From a checkpoint of a small transformer trained on Wikipedia.
Architecture: rotary positions, no biases in attention or MLP, normalized queries and keys.
Each number is 200 + 20 x the weight over its row's rms, rounded and kept within 0 to 999. Layers, rows and columns count from 0. The size before them is the row's rms in percent of the matrix's.

# layer 7 attention query, 192x128, rms 0.131, rows 0-63, columns 64-127
169,239,196,177,191,209,198,159,196,214,187,233,182,216,202,200,172,227,248,192,214,183,220,190,188,177,167,231,225,196,179,213,175,231,175,225,206,178,192,197,182,225,244,183,182,219,212,188,177,212,203,173,211,212,235,184,227,214,220,215,216,213,213,191,191
196,214,186,186,205,212,215,146,209,203,192,197,164,216,172,187,162,217,236,191,218,182,206,228,179,162,204,228,220,196,176,223,187,192,190,230,210,181,177,180,163,232,247,181,172,231,220,191,152,222,193,176,237,194,238,193,217,202,247,203,216,225,220,197,205
135,180,200,180,201,165,238,196,219,197,216,187,208,182,198,209,214,225,217,204,205,218,226,187,218,208,202,194,226,181,226,152,231,239,215,197,185,190,222,222,195,203,179,228,193,195,176,223,232,193,167,236,191,191,178,221,210,181,185,204,226,184,182,182,167
132,178,170,197,227,207,176,186,204,208,184,203,183,199,177,166,202,206,217,220,251,211,182,219,208,200,197,232,193,207,177,207,216,166,193,240,219,194,162,188,187,242,215,169,181,235,207,189,188,205,208,198,235,188,213,185,239,212,221,212,208,204,218,193,213
143,221,241,204,206,183,174,221,219,185,225,210,217,203,235,227,215,206,174,187,190,210,194,188,189,183,199,181,194,190,214,202,200,200,206,186,188,227,200,197,198,162,198,196,223,173,197,216,197,177,172,222,150,193,165,227,184,159,140,172,176,201,190,199,168
141,153,220,227,179,198,189,220,231,185,200,221,230,172,230,181,249,187,168,210,170,191,204,192,219,221,211,182,205,180,201,210,174,198,203,188,181,210,232,212,231,172,196,204,221,165,207,202,198,178,195,249,151,202,189,233,184,186,177,195,180,190,209,214,184
125,239,190,206,201,194,220,199,214,200,217,194,189,208,189,186,196,233,220,213,221,237,206,242,198,218,200,220,189,198,196,186,210,172,187,249,212,190,185,183,189,185,152,212,235,235,175,196,206,196,201,188,212,183,199,163,229,201,221,203,248,222,185,226,199
104,200,209,188,206,186,199,228,216,188,205,171,204,171,230,204,211,206,157,194,193,188,213,195,202,201,213,209,211,191,207,197,194,204,205,193,190,206,201,210,191,176,182,213,212,171,195,183,210,201,195,213,146,219,166,217,191,212,179,193,173,188,199,162,147
072,176,181,191,211,214,170,215,197,209,190,190,199,227,212,170,229,198,227,180,188,154,225,214,184,211,205,169,208,213,245,201,203,243,175,202,227,205,177,202,224,179,203,208,219,239,215,253,236,203,169,176,171,216,206,217,201,202,169,181,191,198,169,201,195
066,249,194,201,199,166,205,174,242,183,182,218,196,198,226,197,181,206,154,215,229,179,231,206,212,200,158,227,193,195,169,196,187,214,223,199,211,204,226,201,170,210,186,212,232,215,199,202,197,206,215,218,209,220,222,230,226,180,153,197,201,214,198,225,206
078,155,213,213,190,183,218,241,200,184,209,201,211,217,194,205,235,189,182,233,187,246,205,194,213,194,180,169,216,190,235,206,232,180,176,209,184,243,214,221,212,195,177,217,184,175,195,210,229,173,187,230,152,171,198,240,201,155,170,197,207,192,179,233,219
072,200,169,196,231,197,198,201,182,214,200,194,210,177,157,226,178,159,202,202,169,188,235,232,181,198,187,197,186,233,171,209,226,170,219,182,196,188,182,157,194,221,192,206,231,211,232,220,185,204,191,180,219,192,167,167,199,217,229,206,202,194,199,176,211
063,232,166,198,168,221,210,187,176,202,186,166,203,197,182,215,218,210,217,241,224,238,227,184,183,236,183,220,171,228,204,219,244,175,211,194,221,196,204,217,208,190,192,202,213,233,212,232,215,198,215,226,226,203,199,191,222,208,192,215,195,220,193,200,221
048,228,183,227,197,233,193,196,166,151,195,227,184,179,194,229,172,181,249,170,212,160,178,231,206,186,205,209,177,205,193,195,204,179,226,203,203,181,211,144,203,196,198,177,210,221,177,208,178,191,169,201,236,180,181,195,215,199,222,188,195,216,233,208,226
061,170,202,206,205,196,196,174,196,217,165,198,227,190,204,212,199,207,201,195,194,185,240,182,202,226,194,194,207,188,206,206,174,245,195,137,215,182,209,218,204,178,229,175,169,224,216,212,224,204,186,230,195,214,182,215,220,232,173,218,194,219,165,169,187
066,157,198,219,194,198,206,207,181,181,194,229,196,174,214,209,186,208,191,222,222,198,247,204,189,202,163,185,223,186,230,215,185,216,219,154,203,145,204,163,174,219,205,202,194,198,206,214,218,197,221,219,212,185,225,199,191,189,219,202,197,203,209,194,193
195,214,175,144,199,208,225,173,177,216,184,247,161,218,218,203,165,200,240,221,202,196,176,187,204,187,169,215,184,215,185,190,184,198,229,189,195,183,226,189,182,206,236,190,187,211,227,192,175,198,202,162,222,216,238,211,207,227,191,186,211,210,226,195,252
144,195,186,157,199,192,228,140,232,185,183,200,193,193,207,183,189,223,236,229,219,222,207,207,207,206,205,212,221,197,201,168,236,217,193,212,208,176,213,231,196,220,201,193,203,200,205,191,229,205,146,234,225,196,194,203,201,207,191,182,236,208,222,178,178
140,201,232,216,189,199,185,233,186,216,206,201,219,187,238,235,210,184,177,180,173,206,204,176,208,211,194,175,202,207,201,197,173,200,228,150,177,230,222,207,209,163,199,216,198,173,181,204,198,178,207,209,178,220,179,221,185,163,144,188,173,185,198,205,193
124,210,203,175,182,156,248,217,209,208,214,170,191,188,172,197,201,202,209,213,222,196,233,212,222,209,191,217,221,191,211,166,235,206,217,203,201,192,211,229,196,202,166,226,246,215,184,209,197,194,181,216,210,216,170,227,219,176,193,168,192,192,151,167,162
126,208,169,217,206,201,184,212,195,163,171,218,197,210,185,206,173,188,187,202,176,203,178,225,178,188,197,216,196,222,190,239,195,164,189,205,240,219,191,174,201,214,248,164,198,216,227,146,221,173,200,177,208,196,215,190,177,249,191,205,188,218,198,191,229
113,231,184,210,219,213,178,196,208,180,190,204,198,219,194,202,185,171,215,201,217,221,166,236,186,169,209,203,166,222,194,236,193,170,177,238,239,195,195,171,185,207,220,158,202,224,201,195,211,207,207,156,209,190,223,188,207,209,200,212,168,209,196,217,223
126,227,196,216,196,211,200,213,182,216,225,185,222,189,205,212,222,213,171,169,184,147,210,208,196,229,206,213,233,185,208,190,211,206,230,190,182,192,202,207,198,205,174,234,231,195,203,213,190,192,189,184,198,211,149,193,183,184,216,178,198,187,202,191,188
109,217,209,196,190,198,219,206,199,196,191,201,201,229,185,210,192,205,211,238,207,253,183,204,194,187,201,188,161,196,186,192,212,217,177,212,213,205,191,216,208,199,186,214,192,196,185,198,200,211,206,195,192,184,240,186,206,213,214,219,217,227,210,219,210
124,213,179,191,214,219,202,185,196,191,175,239,175,210,182,186,188,206,235,235,217,227,182,223,200,183,175,212,185,190,170,224,199,156,191,244,208,196,186,178,172,223,221,183,187,238,201,199,176,215,230,168,215,184,218,178,217,230,230,215,209,207,212,210,218
077,228,200,197,210,185,227,156,220,209,186,197,230,213,184,216,190,182,206,224,228,227,174,217,218,192,205,207,160,207,215,199,232,201,150,200,212,212,175,221,207,206,178,191,196,205,183,165,209,229,194,209,212,193,220,194,231,208,209,205,208,194,196,207,201
079,212,205,204,201,207,212,209,213,246,202,188,186,212,185,172,166,206,244,231,214,194,165,197,220,200,236,200,180,173,158,220,206,180,220,206,172,178,181,190,221,179,164,184,208,205,184,222,152,226,198,168,193,229,196,169,206,221,225,183,202,219,193,174,197
076,151,210,205,198,204,193,203,180,172,210,198,235,199,196,221,251,214,180,197,180,214,206,180,217,203,221,189,211,216,198,191,193,170,178,179,189,255,215,192,208,187,199,186,207,205,199,209,220,182,211,236,164,220,156,199,185,145,155,186,192,187,194,188,198
051,246,193,213,182,202,186,186,228,176,204,168,173,198,200,193,185,235,182,158,184,190,201,214,162,181,172,179,179,249,260,203,228,195,202,190,183,199,176,162,196,184,192,182,192,217,216,251,246,187,228,197,238,207,171,199,179,200,217,192,203,210,191,198,199
057,207,181,206,231,218,161,238,232,186,206,199,216,176,203,204,227,205,206,170,213,187,200,214,211,219,212,191,182,186,207,203,206,206,178,199,168,201,173,146,215,184,170,226,236,180,195,210,214,187,203,209,187,195,202,172,191,169,209,241,209,205,195,210,216
061,170,209,201,201,184,195,210,167,204,226,203,208,200,203,208,164,216,190,172,202,185,175,206,181,162,184,204,196,238,212,216,190,193,192,197,204,239,212,194,173,189,204,194,166,188,212,183,214,208,221,209,223,206,158,231,192,210,178,191,194,185,174,205,195
061,181,214,191,192,189,230,193,228,218,191,221,184,193,203,181,180,222,212,221,190,186,169,200,204,198,203,199,233,194,202,221,198,199,213,237,194,219,224,162,190,204,211,193,197,190,181,166,154,201,207,192,193,197,206,206,219,207,235,215,206,228,193,206,173
155,216,195,168,196,206,189,174,182,219,160,212,186,192,223,222,178,211,237,175,220,178,213,200,206,193,172,207,216,191,171,156,211,221,209,195,195,175,198,178,170,196,213,181,194,213,217,182,167,228,208,187,226,189,221,198,213,200,199,201,165,173,211,199,241
076,201,204,164,178,182,205,195,183,206,200,221,189,194,225,203,183,186,220,230,203,173,210,201,199,205,182,209,225,198,171,179,162,218,222,212,217,180,196,181,188,203,213,158,159,194,246,186,142,193,215,235,231,195,221,205,217,183,214,190,180,168,212,199,226
082,211,201,209,209,165,193,199,225,201,238,206,202,221,205,170,217,221,178,213,176,207,181,189,186,201,199,166,186,202,236,228,187,181,182,178,201,236,210,215,209,197,180,212,176,188,162,217,231,178,188,201,172,204,163,199,196,183,186,187,226,227,190,208,157
054,174,192,196,214,196,207,210,194,219,173,184,177,187,212,213,183,236,203,254,192,209,215,216,176,221,176,238,227,257,186,220,185,229,207,213,196,194,179,191,155,207,206,162,186,202,203,205,163,202,190,193,213,195,217,208,197,212,201,197,213,195,217,192,209
062,198,201,199,199,170,175,222,226,182,204,199,228,215,215,184,212,196,185,205,200,214,206,209,203,182,201,178,178,179,221,208,178,203,246,171,239,212,199,196,235,207,215,186,191,207,177,204,250,182,206,195,209,223,169,170,207,197,195,227,211,202,166,221,160
068,227,200,205,216,190,159,191,210,190,197,205,205,203,231,170,214,178,178,193,193,196,192,197,228,189,221,200,197,182,193,199,162,189,171,185,223,207,210,212,226,178,230,202,218,178,190,205,224,183,214,188,212,238,207,223,198,212,191,205,228,199,176,219,189
087,174,203,195,165,187,226,205,183,222,215,187,166,215,178,167,246,192,229,196,195,189,218,186,201,205,209,254,236,197,194,185,220,222,215,203,171,174,214,165,226,188,169,225,218,207,191,246,174,219,193,173,191,188,212,192,217,190,212,174,193,222,197,195,222
084,197,214,212,196,205,188,201,242,185,179,227,211,187,238,178,215,189,175,179,218,196,197,187,224,205,206,189,180,162,178,167,224,184,207,171,224,201,206,213,208,209,181,201,208,174,207,197,193,221,213,206,222,186,227,209,222,197,167,170,220,214,156,235,184
116,198,172,187,199,212,193,223,220,205,184,212,191,200,204,163,209,222,233,200,196,194,211,202,201,165,193,212,219,184,176,205,205,211,196,221,225,167,183,168,184,229,204,192,204,230,175,201,177,222,236,195,213,191,222,204,231,226,213,215,203,232,185,230,227
089,200,177,161,214,193,205,219,177,204,198,192,211,242,207,206,176,208,230,257,187,185,201,194,220,179,178,176,220,185,203,207,203,203,185,208,223,205,194,191,233,234,230,206,235,219,206,218,177,216,183,197,190,203,191,201,226,211,189,247,210,184,219,235,195
116,171,158,199,190,169,214,217,215,189,189,204,235,206,174,190,187,213,192,200,182,180,215,190,215,182,194,185,192,199,210,217,216,201,228,166,192,220,220,181,209,254,164,200,161,218,200,218,197,195,194,186,196,189,197,209,208,203,206,186,206,200,210,221,213
122,183,225,194,211,227,206,194,192,193,223,206,210,202,193,183,176,213,187,197,174,202,195,178,216,197,228,202,210,249,190,155,215,182,201,221,207,177,202,212,170,207,153,196,212,229,237,241,228,192,205,204,211,202,186,193,179,218,193,200,193,201,168,198,188
116,210,221,227,192,197,219,187,179,216,240,215,205,201,229,187,183,211,196,224,154,226,200,204,160,208,202,186,174,196,171,224,197,212,191,176,194,198,218,223,210,215,196,197,195,201,208,188,196,196,184,191,162,198,223,169,194,224,230,237,202,211,227,224,201
078,247,188,201,184,214,176,175,177,193,199,223,187,187,161,188,181,218,221,205,229,179,216,222,146,205,197,236,211,222,204,183,232,177,195,171,192,233,170,189,216,201,229,175,186,187,196,229,187,212,174,190,201,209,201,215,176,163,205,187,192,230,212,166,216
098,181,181,163,206,237,194,227,161,182,198,199,232,206,178,201,197,193,200,217,178,208,200,143,218,203,184,211,202,199,216,209,192,241,196,218,189,214,218,201,244,181,190,208,180,204,252,198,214,183,193,230,170,180,193,223,159,203,189,177,212,216,179,197,234
126,163,235,196,184,172,211,230,201,179,200,206,167,210,199,208,193,199,188,203,165,195,202,198,190,215,200,191,227,231,205,156,212,234,211,190,177,226,194,222,169,219,213,165,207,193,188,212,190,178,210,199,162,206,204,223,198,188,209,187,217,221,186,187,167
147,199,201,188,213,159,229,202,224,169,212,213,185,214,186,215,193,155,180,182,174,185,189,168,218,203,187,206,166,219,217,221,177,171,233,169,191,207,213,186,200,193,182,187,188,182,223,194,170,194,219,173,194,207,188,250,168,205,187,212,189,209,217,188,242
077,181,202,188,200,151,232,191,209,194,235,220,197,221,212,176,192,222,172,212,188,233,204,192,173,204,182,181,218,218,194,221,186,196,216,197,215,185,185,206,222,192,183,174,179,180,199,231,176,194,196,151,176,233,175,188,194,188,171,193,210,229,225,192,142
081,202,185,236,192,216,190,186,188,198,212,203,230,192,212,220,230,165,189,187,184,227,170,206,220,190,200,158,180,188,240,222,232,172,218,184,207,223,207,166,227,204,195,210,214,208,180,197,227,192,168,229,181,217,193,187,213,192,231,210,192,192,161,237,201
062,202,205,196,192,191,230,181,204,223,204,187,186,221,203,187,203,182,188,210,196,176,203,185,202,185,252,224,200,197,204,194,161,227,156,197,197,211,204,232,210,167,181,220,191,184,175,214,219,203,193,190,222,196,158,187,203,216,172,172,206,209,206,172,179
076,194,207,227,178,236,184,225,195,170,201,202,202,193,206,173,173,181,208,194,208,192,212,212,202,214,197,178,208,236,162,215,215,175,215,197,240,173,187,172,172,226,200,174,225,210,189,209,163,185,222,193,203,185,240,214,214,206,203,186,160,208,228,204,235
051,216,194,224,193,207,191,190,203,154,185,168,234,208,196,207,171,190,217,210,218,235,207,233,187,187,178,187,187,216,190,236,195,186,163,218,240,212,205,185,182,195,206,168,186,227,194,182,159,168,219,196,222,182,233,223,215,206,218,231,197,225,200,202,218
102,192,209,199,179,187,194,227,193,182,240,185,202,199,183,187,210,200,165,203,198,175,197,198,182,215,248,206,199,217,210,186,206,195,189,218,176,157,219,220,221,187,194,227,221,191,215,220,231,183,190,204,204,196,170,206,171,197,186,192,222,202,176,175,180
092,217,184,201,205,195,205,191,224,164,179,202,213,220,198,174,197,189,232,193,195,234,190,217,162,164,198,180,170,179,210,183,173,208,177,211,249,186,206,197,204,177,191,207,203,208,186,171,176,227,212,174,231,180,207,196,200,217,229,237,205,204,207,209,195
084,196,190,207,220,217,189,208,211,173,165,235,208,221,170,184,169,212,212,211,221,209,193,194,235,205,177,199,201,218,181,211,213,190,201,192,231,209,186,211,185,195,195,194,171,200,231,199,186,211,209,179,186,173,247,220,199,207,213,168,189,203,210,245,214
108,192,198,218,206,195,188,188,206,197,186,231,243,197,204,209,183,198,208,217,222,203,212,218,194,186,174,160,199,238,193,211,199,175,197,190,217,227,170,229,168,224,193,172,185,190,200,181,188,172,156,230,189,158,195,220,213,189,181,205,195,173,194,196,204
118,224,193,216,196,201,230,166,225,223,189,206,182,215,175,183,163,212,222,202,223,196,187,197,209,183,214,198,215,178,193,187,209,182,230,232,212,161,175,228,202,174,179,182,169,192,166,231,194,233,186,179,238,193,199,180,216,210,191,210,210,235,169,182,206
120,189,193,239,168,211,195,204,191,196,220,213,222,194,187,174,202,244,194,228,161,207,213,193,196,215,190,177,194,168,219,205,174,163,179,185,169,223,198,209,192,220,213,202,245,205,198,182,203,191,213,220,154,202,183,222,186,207,167,196,180,231,195,233,166
095,184,197,171,223,196,211,219,158,169,239,197,199,185,167,229,189,199,172,201,194,179,183,222,160,215,205,164,204,204,226,188,167,197,189,194,174,190,184,170,200,180,190,218,165,186,197,191,215,212,230,226,153,180,184,183,206,178,200,199,169,183,180,220,200
093,198,188,179,181,215,194,201,243,203,183,185,192,210,186,251,240,189,193,205,156,213,213,188,202,199,213,205,205,178,203,196,195,187,220,165,194,219,171,206,185,182,196,237,195,196,174,203,215,210,217,213,183,221,168,196,177,183,179,198,197,207,176,245,217
121,177,181,214,204,213,211,234,182,210,188,198,188,185,213,225,199,188,205,203,210,206,204,240,172,181,195,227,205,202,198,166,227,200,231,184,226,204,209,204,223,199,223,215,220,181,219,188,199,197,170,167,218,182,168,197,178,223,193,206,186,196,220,214,165
101,194,197,180,191,222,184,188,185,239,206,190,223,174,221,167,212,239,201,206,218,197,199,199,173,207,201,224,217,213,198,185,211,241,198,196,220,203,215,202,186,194,259,176,209,212,207,187,213,207,174,200,228,186,214,183,227,175,215,170,187,197,157,242,222
# layer 7 attention key, 96x128, rms 0.119, rows 0-31, columns 64-127
088,193,205,189,178,173,178,177,204,204,238,206,169,184,212,202,222,188,187,201,193,180,202,237,198,212,225,213,232,205,213,149,202,197,192,212,184,212,232,202,158,229,190,218,173,204,206,200,209,188,194,160,234,198,171,209,196,189,197,211,167,160,198,193,160
087,199,212,170,236,199,190,192,211,185,253,218,184,227,197,186,179,200,234,234,187,213,200,177,183,201,194,226,169,160,175,210,212,211,197,161,206,198,220,218,192,211,199,196,204,217,205,210,191,235,216,189,175,202,196,214,178,178,199,211,236,191,210,200,214
086,223,195,257,224,208,187,231,223,173,193,204,230,178,160,173,186,235,204,227,206,188,189,178,176,203,179,206,180,204,192,194,222,218,171,213,248,179,196,231,226,193,215,196,213,209,194,206,208,195,208,193,194,181,193,174,198,199,233,182,228,195,171,198,186
094,189,249,220,206,200,177,172,191,161,199,224,195,246,199,203,199,233,200,214,209,216,184,191,186,172,187,208,188,202,165,251,175,201,208,194,225,213,164,186,199,177,235,176,182,210,216,219,170,220,200,171,180,210,226,209,196,201,221,213,187,225,230,245,218
080,171,199,210,210,184,225,217,198,202,228,207,220,153,181,220,217,156,200,178,172,197,208,213,245,204,235,199,227,192,228,166,222,197,245,202,171,207,224,240,192,199,200,216,231,195,201,186,243,184,202,237,214,206,185,199,201,190,192,203,191,182,190,146,164
088,173,189,211,205,226,194,197,197,202,200,189,179,193,202,214,205,185,197,207,211,230,235,181,229,203,223,219,202,170,233,185,237,210,222,179,203,207,187,208,218,208,192,205,216,191,181,215,216,210,200,222,190,197,224,144,202,172,161,189,209,160,197,198,177
090,256,194,205,198,214,211,177,191,224,193,243,228,198,216,197,183,214,249,199,226,203,203,195,205,195,168,182,184,225,191,202,170,199,190,156,216,228,187,182,209,204,228,190,208,226,217,173,207,194,219,178,207,230,200,238,212,176,196,198,229,212,182,194,187
078,201,191,209,232,184,163,201,217,236,180,205,207,174,196,206,224,191,185,179,182,145,194,221,188,225,253,183,231,187,201,199,208,249,190,178,135,210,230,176,180,210,183,193,197,157,185,188,181,206,228,201,220,221,176,195,197,207,229,198,188,187,199,193,220
044,242,219,151,182,190,207,201,190,203,210,183,193,221,226,193,203,201,214,229,205,174,160,179,178,224,212,192,181,196,162,227,200,185,202,204,230,152,208,177,183,184,215,188,194,218,194,195,152,226,207,180,195,199,184,239,202,182,199,209,155,236,208,199,199
098,230,170,200,172,186,195,178,217,201,216,203,190,221,197,177,221,199,234,200,200,208,161,166,206,160,172,218,210,192,182,248,231,192,248,190,200,199,194,178,226,183,202,223,207,171,196,214,165,197,211,172,185,186,195,167,211,220,216,197,219,238,194,227,202
106,200,217,207,185,219,189,223,185,192,138,241,203,186,171,210,219,192,180,211,172,167,215,223,219,189,182,200,151,204,209,203,193,201,181,184,192,179,227,192,199,177,203,197,202,170,192,221,229,178,204,178,179,220,181,187,178,194,188,191,205,145,214,198,206
137,194,196,177,167,173,217,224,191,208,200,174,192,210,208,205,162,196,213,193,204,184,192,208,200,222,207,198,183,215,219,169,218,182,192,197,181,151,221,175,163,212,202,220,219,180,243,192,219,198,192,165,218,220,180,205,165,204,182,187,217,183,178,173,186
125,209,214,204,178,186,210,223,191,212,226,193,199,211,227,214,224,195,240,208,204,216,191,193,194,239,228,175,188,201,182,213,226,240,216,166,195,173,209,225,224,251,180,202,189,240,190,223,222,205,228,188,190,198,205,191,173,207,231,209,234,183,230,203,236
119,262,217,185,190,187,229,174,204,192,197,237,176,218,198,208,201,195,200,211,218,169,207,212,189,208,216,186,205,221,189,167,219,159,255,206,204,206,173,177,197,181,219,184,179,218,186,222,175,191,167,177,227,195,210,202,223,193,238,198,180,217,241,192,170
134,148,196,187,193,192,207,190,204,190,162,197,202,172,190,182,203,187,192,243,175,210,204,211,226,200,224,209,219,181,211,178,199,258,195,196,182,200,190,215,217,213,196,216,184,175,225,204,209,176,186,210,204,205,201,172,201,193,211,211,195,246,168,193,209
116,164,179,209,204,214,195,187,200,204,209,165,196,208,169,179,207,221,186,191,196,191,239,206,199,221,221,212,219,199,222,205,213,242,201,223,192,179,189,203,198,205,224,181,195,195,207,186,218,196,210,226,224,227,186,208,217,188,191,203,253,167,229,192,129
086,235,220,179,223,212,218,174,194,188,196,213,194,239,200,200,195,225,225,200,196,214,140,188,182,206,184,207,195,193,177,194,201,221,215,212,237,198,175,234,182,212,228,128,174,220,223,207,232,199,164,193,212,197,209,206,209,226,165,211,207,192,193,187,219
072,192,232,187,219,221,186,201,197,194,207,213,173,248,179,201,194,200,203,228,193,178,202,206,167,177,176,230,207,185,181,262,184,182,191,179,189,205,190,166,184,221,191,169,182,243,209,238,179,214,230,181,174,199,216,233,197,203,228,224,194,203,225,211,224
083,179,176,230,203,185,188,227,217,195,202,167,201,155,183,208,221,200,190,171,192,196,205,213,206,215,226,193,208,217,240,134,226,213,192,241,180,181,209,199,198,199,179,217,223,196,182,184,225,169,194,229,249,191,177,152,210,216,194,197,195,189,179,164,160
082,197,185,235,191,233,238,204,149,234,184,192,228,223,217,218,200,173,192,195,198,165,195,191,173,209,183,202,183,209,187,225,188,212,205,232,182,194,237,153,172,185,175,192,205,199,172,203,218,201,260,207,231,217,205,214,192,223,206,217,217,211,202,251,203
100,235,227,192,163,233,196,190,234,195,188,219,197,236,236,189,210,203,189,216,193,186,183,168,181,174,204,183,198,183,173,210,184,200,192,209,173,195,201,200,199,205,169,231,192,184,213,206,193,227,196,180,165,186,208,218,191,191,201,203,215,222,220,220,206
088,213,228,177,191,203,196,173,232,200,216,236,198,255,234,162,211,235,224,224,196,198,189,173,182,186,186,220,202,218,153,252,171,183,202,224,174,209,191,191,199,198,187,203,188,197,217,192,178,227,201,175,196,197,234,227,206,197,197,207,211,218,218,229,205
066,189,167,202,239,175,227,213,189,246,209,180,207,179,222,198,206,205,211,199,212,185,222,202,233,200,190,190,178,167,221,176,196,211,187,192,152,206,251,204,194,192,185,198,218,175,188,192,231,195,191,236,192,202,158,170,217,214,209,172,206,176,169,149,188
079,193,208,186,206,212,170,175,241,142,225,226,179,235,200,176,238,192,209,217,175,206,201,191,162,188,199,228,199,221,197,227,176,174,223,227,214,201,173,199,211,232,197,208,216,197,228,204,162,195,193,172,209,167,225,203,194,208,215,200,232,211,195,241,210
100,218,220,193,197,224,178,202,210,179,216,228,158,248,205,170,199,206,221,196,212,210,207,188,164,191,196,201,184,206,164,230,189,176,205,195,225,222,170,178,208,210,190,207,205,220,225,220,182,218,211,181,189,220,229,225,180,180,220,215,214,218,207,216,227
088,230,200,178,182,206,211,211,202,186,187,258,208,228,228,195,195,244,195,234,171,206,198,216,211,174,195,180,229,203,176,186,192,192,181,201,219,181,229,175,202,194,211,202,182,206,198,215,171,203,196,206,195,182,207,263,173,179,186,198,164,205,179,181,187
107,205,204,196,167,187,192,172,212,202,232,186,178,213,167,186,146,223,219,215,211,170,201,188,183,164,203,225,171,199,194,233,190,206,192,167,210,180,195,182,211,230,196,172,189,201,226,218,183,203,221,209,200,195,227,206,186,206,212,177,210,236,189,208,202
131,202,170,225,147,220,220,224,181,192,215,186,200,202,183,213,193,197,163,171,238,209,242,213,195,214,220,170,169,182,221,170,176,202,166,190,185,198,225,222,176,205,197,220,207,219,188,198,208,194,196,200,183,206,208,189,207,203,165,219,163,204,211,226,201
131,214,210,208,210,182,196,198,205,185,226,171,220,165,211,220,197,161,172,183,190,174,219,258,199,188,202,200,210,194,208,205,211,186,243,196,168,217,233,201,193,209,189,200,170,187,184,181,232,173,207,235,208,188,198,202,182,189,202,216,224,218,190,197,226
126,191,201,163,174,192,189,178,200,179,204,185,166,165,201,232,218,178,202,209,181,200,253,227,205,193,215,219,202,180,228,177,180,194,228,186,163,220,180,210,171,206,175,198,220,176,201,164,218,192,185,201,187,212,193,177,196,179,184,164,165,212,207,204,241
142,188,211,185,222,202,218,219,210,177,190,182,176,186,195,215,215,170,170,183,199,208,183,231,198,188,184,191,145,211,208,184,186,213,214,198,204,223,210,179,214,223,207,207,177,192,220,199,198,179,218,209,210,196,188,182,178,220,261,197,194,166,181,199,173
135,224,194,199,219,183,211,162,153,213,183,198,221,211,204,170,204,213,217,211,202,210,200,194,182,234,157,207,235,188,176,213,180,174,155,217,226,207,208,199,190,225,188,210,189,191,182,177,209,215,200,197,193,189,220,172,201,188,244,199,234,179,192,212,220
# layer 7 attention value, 96x128, rms 0.115, rows 0-4, columns 64-127
094,184,205,213,183,203,212,197,193,225,200,190,193,198,218,237,211,241,191,205,200,199,195,162,199,198,208,200,174,188,206,179,225,211,213,199,183,194,200,218,191,235,187,157,207,174,231,196,214,187,183,192,196,187,183,241,213,183,210,222,211,211,186,206,212
091,186,217,202,260,214,240,189,221,206,171,192,199,194,166,191,216,189,170,190,201,202,210,198,144,200,177,210,203,201,211,162,192,219,200,179,204,164,221,215,230,184,196,195,194,216,179,160,195,228,190,166,175,226,191,203,219,181,183,192,225,215,200,199,207
080,189,207,221,213,211,176,204,167,238,230,193,205,193,190,202,220,225,206,201,173,216,197,187,198,193,177,176,200,173,190,211,215,227,238,194,202,220,212,170,238,189,173,208,188,216,165,166,194,201,176,199,179,242,200,213,193,195,205,214,171,194,175,263,191
085,236,218,193,198,199,197,221,182,175,196,213,191,215,185,223,150,211,214,189,206,191,246,168,182,194,206,221,208,207,165,233,180,178,181,214,175,220,216,196,220,217,179,199,220,188,213,186,246,196,202,218,182,178,179,226,220,222,203,163,202,184,206,189,210
081,197,219,203,214,175,200,202,194,205,213,179,200,209,155,207,180,176,209,217,189,235,213,217,203,202,182,219,191,193,232,203,214,183,188,196,194,193,187,188,174,221,210,193,200,208,159,197,226,219,210,193,199,173,184,171,174,220,174,216,191,208,214,238,214
# layer 7 attention output (transposed), 192x128, rms 0.127, rows 0-3,32-35, columns 64-127
078,213,182,191,228,190,180,169,202,219,239,216,163,194,222,170,211,216,219,206,190,163,193,207,205,163,223,202,198,205,196,215,189,188,192,209,219,230,205,187,172,201,212,187,196,185,211,209,211,221,209,210,190,181,192,211,187,216,227,214,194,194,210,199,172
068,225,175,207,161,220,205,192,192,191,211,190,169,203,202,200,175,243,209,179,178,185,185,202,222,176,231,214,197,200,196,191,223,169,208,198,200,189,211,202,188,211,187,203,190,205,239,194,182,181,190,204,173,213,187,193,152,194,193,197,204,179,210,188,224
061,179,171,212,205,220,224,167,182,204,249,195,178,175,170,175,157,195,207,198,200,226,208,220,198,178,208,196,191,166,186,179,214,152,186,151,254,188,206,193,222,216,180,187,186,228,179,196,209,200,234,181,216,180,206,179,194,196,207,195,187,167,181,195,203
084,184,203,188,197,201,191,158,197,223,178,232,190,201,203,208,231,200,204,194,187,193,203,178,185,197,208,198,184,150,174,241,190,228,198,199,217,199,172,197,218,203,234,154,168,217,212,191,210,180,223,233,215,233,184,197,205,234,196,186,208,209,219,200,215
102,173,219,213,177,201,216,183,181,185,177,190,211,198,197,224,190,221,229,194,198,178,185,183,180,209,174,187,145,182,194,206,233,212,198,226,186,163,185,197,197,202,238,219,201,165,246,196,237,190,194,225,176,205,207,199,218,159,220,223,199,208,182,172,210
109,177,194,203,194,197,218,172,178,234,190,218,207,214,195,198,231,187,184,187,229,200,177,196,186,222,182,182,174,197,192,211,213,207,210,199,234,225,200,197,171,207,185,198,177,207,206,180,184,241,189,187,204,203,185,187,245,196,172,183,190,200,180,187,201
098,206,199,207,190,183,181,190,194,220,227,179,173,202,177,206,165,183,196,182,193,181,183,221,207,182,187,187,149,211,221,201,217,210,216,225,214,221,201,211,218,207,199,194,204,196,187,188,178,206,189,210,171,214,211,227,198,193,169,197,196,192,174,222,146
084,164,200,203,194,227,193,171,228,178,209,176,240,182,214,192,226,222,217,212,168,207,239,180,182,202,185,179,235,170,191,188,203,195,196,170,198,215,196,197,189,200,185,213,226,204,219,226,215,189,168,192,225,187,247,200,205,160,172,181,194,200,187,192,210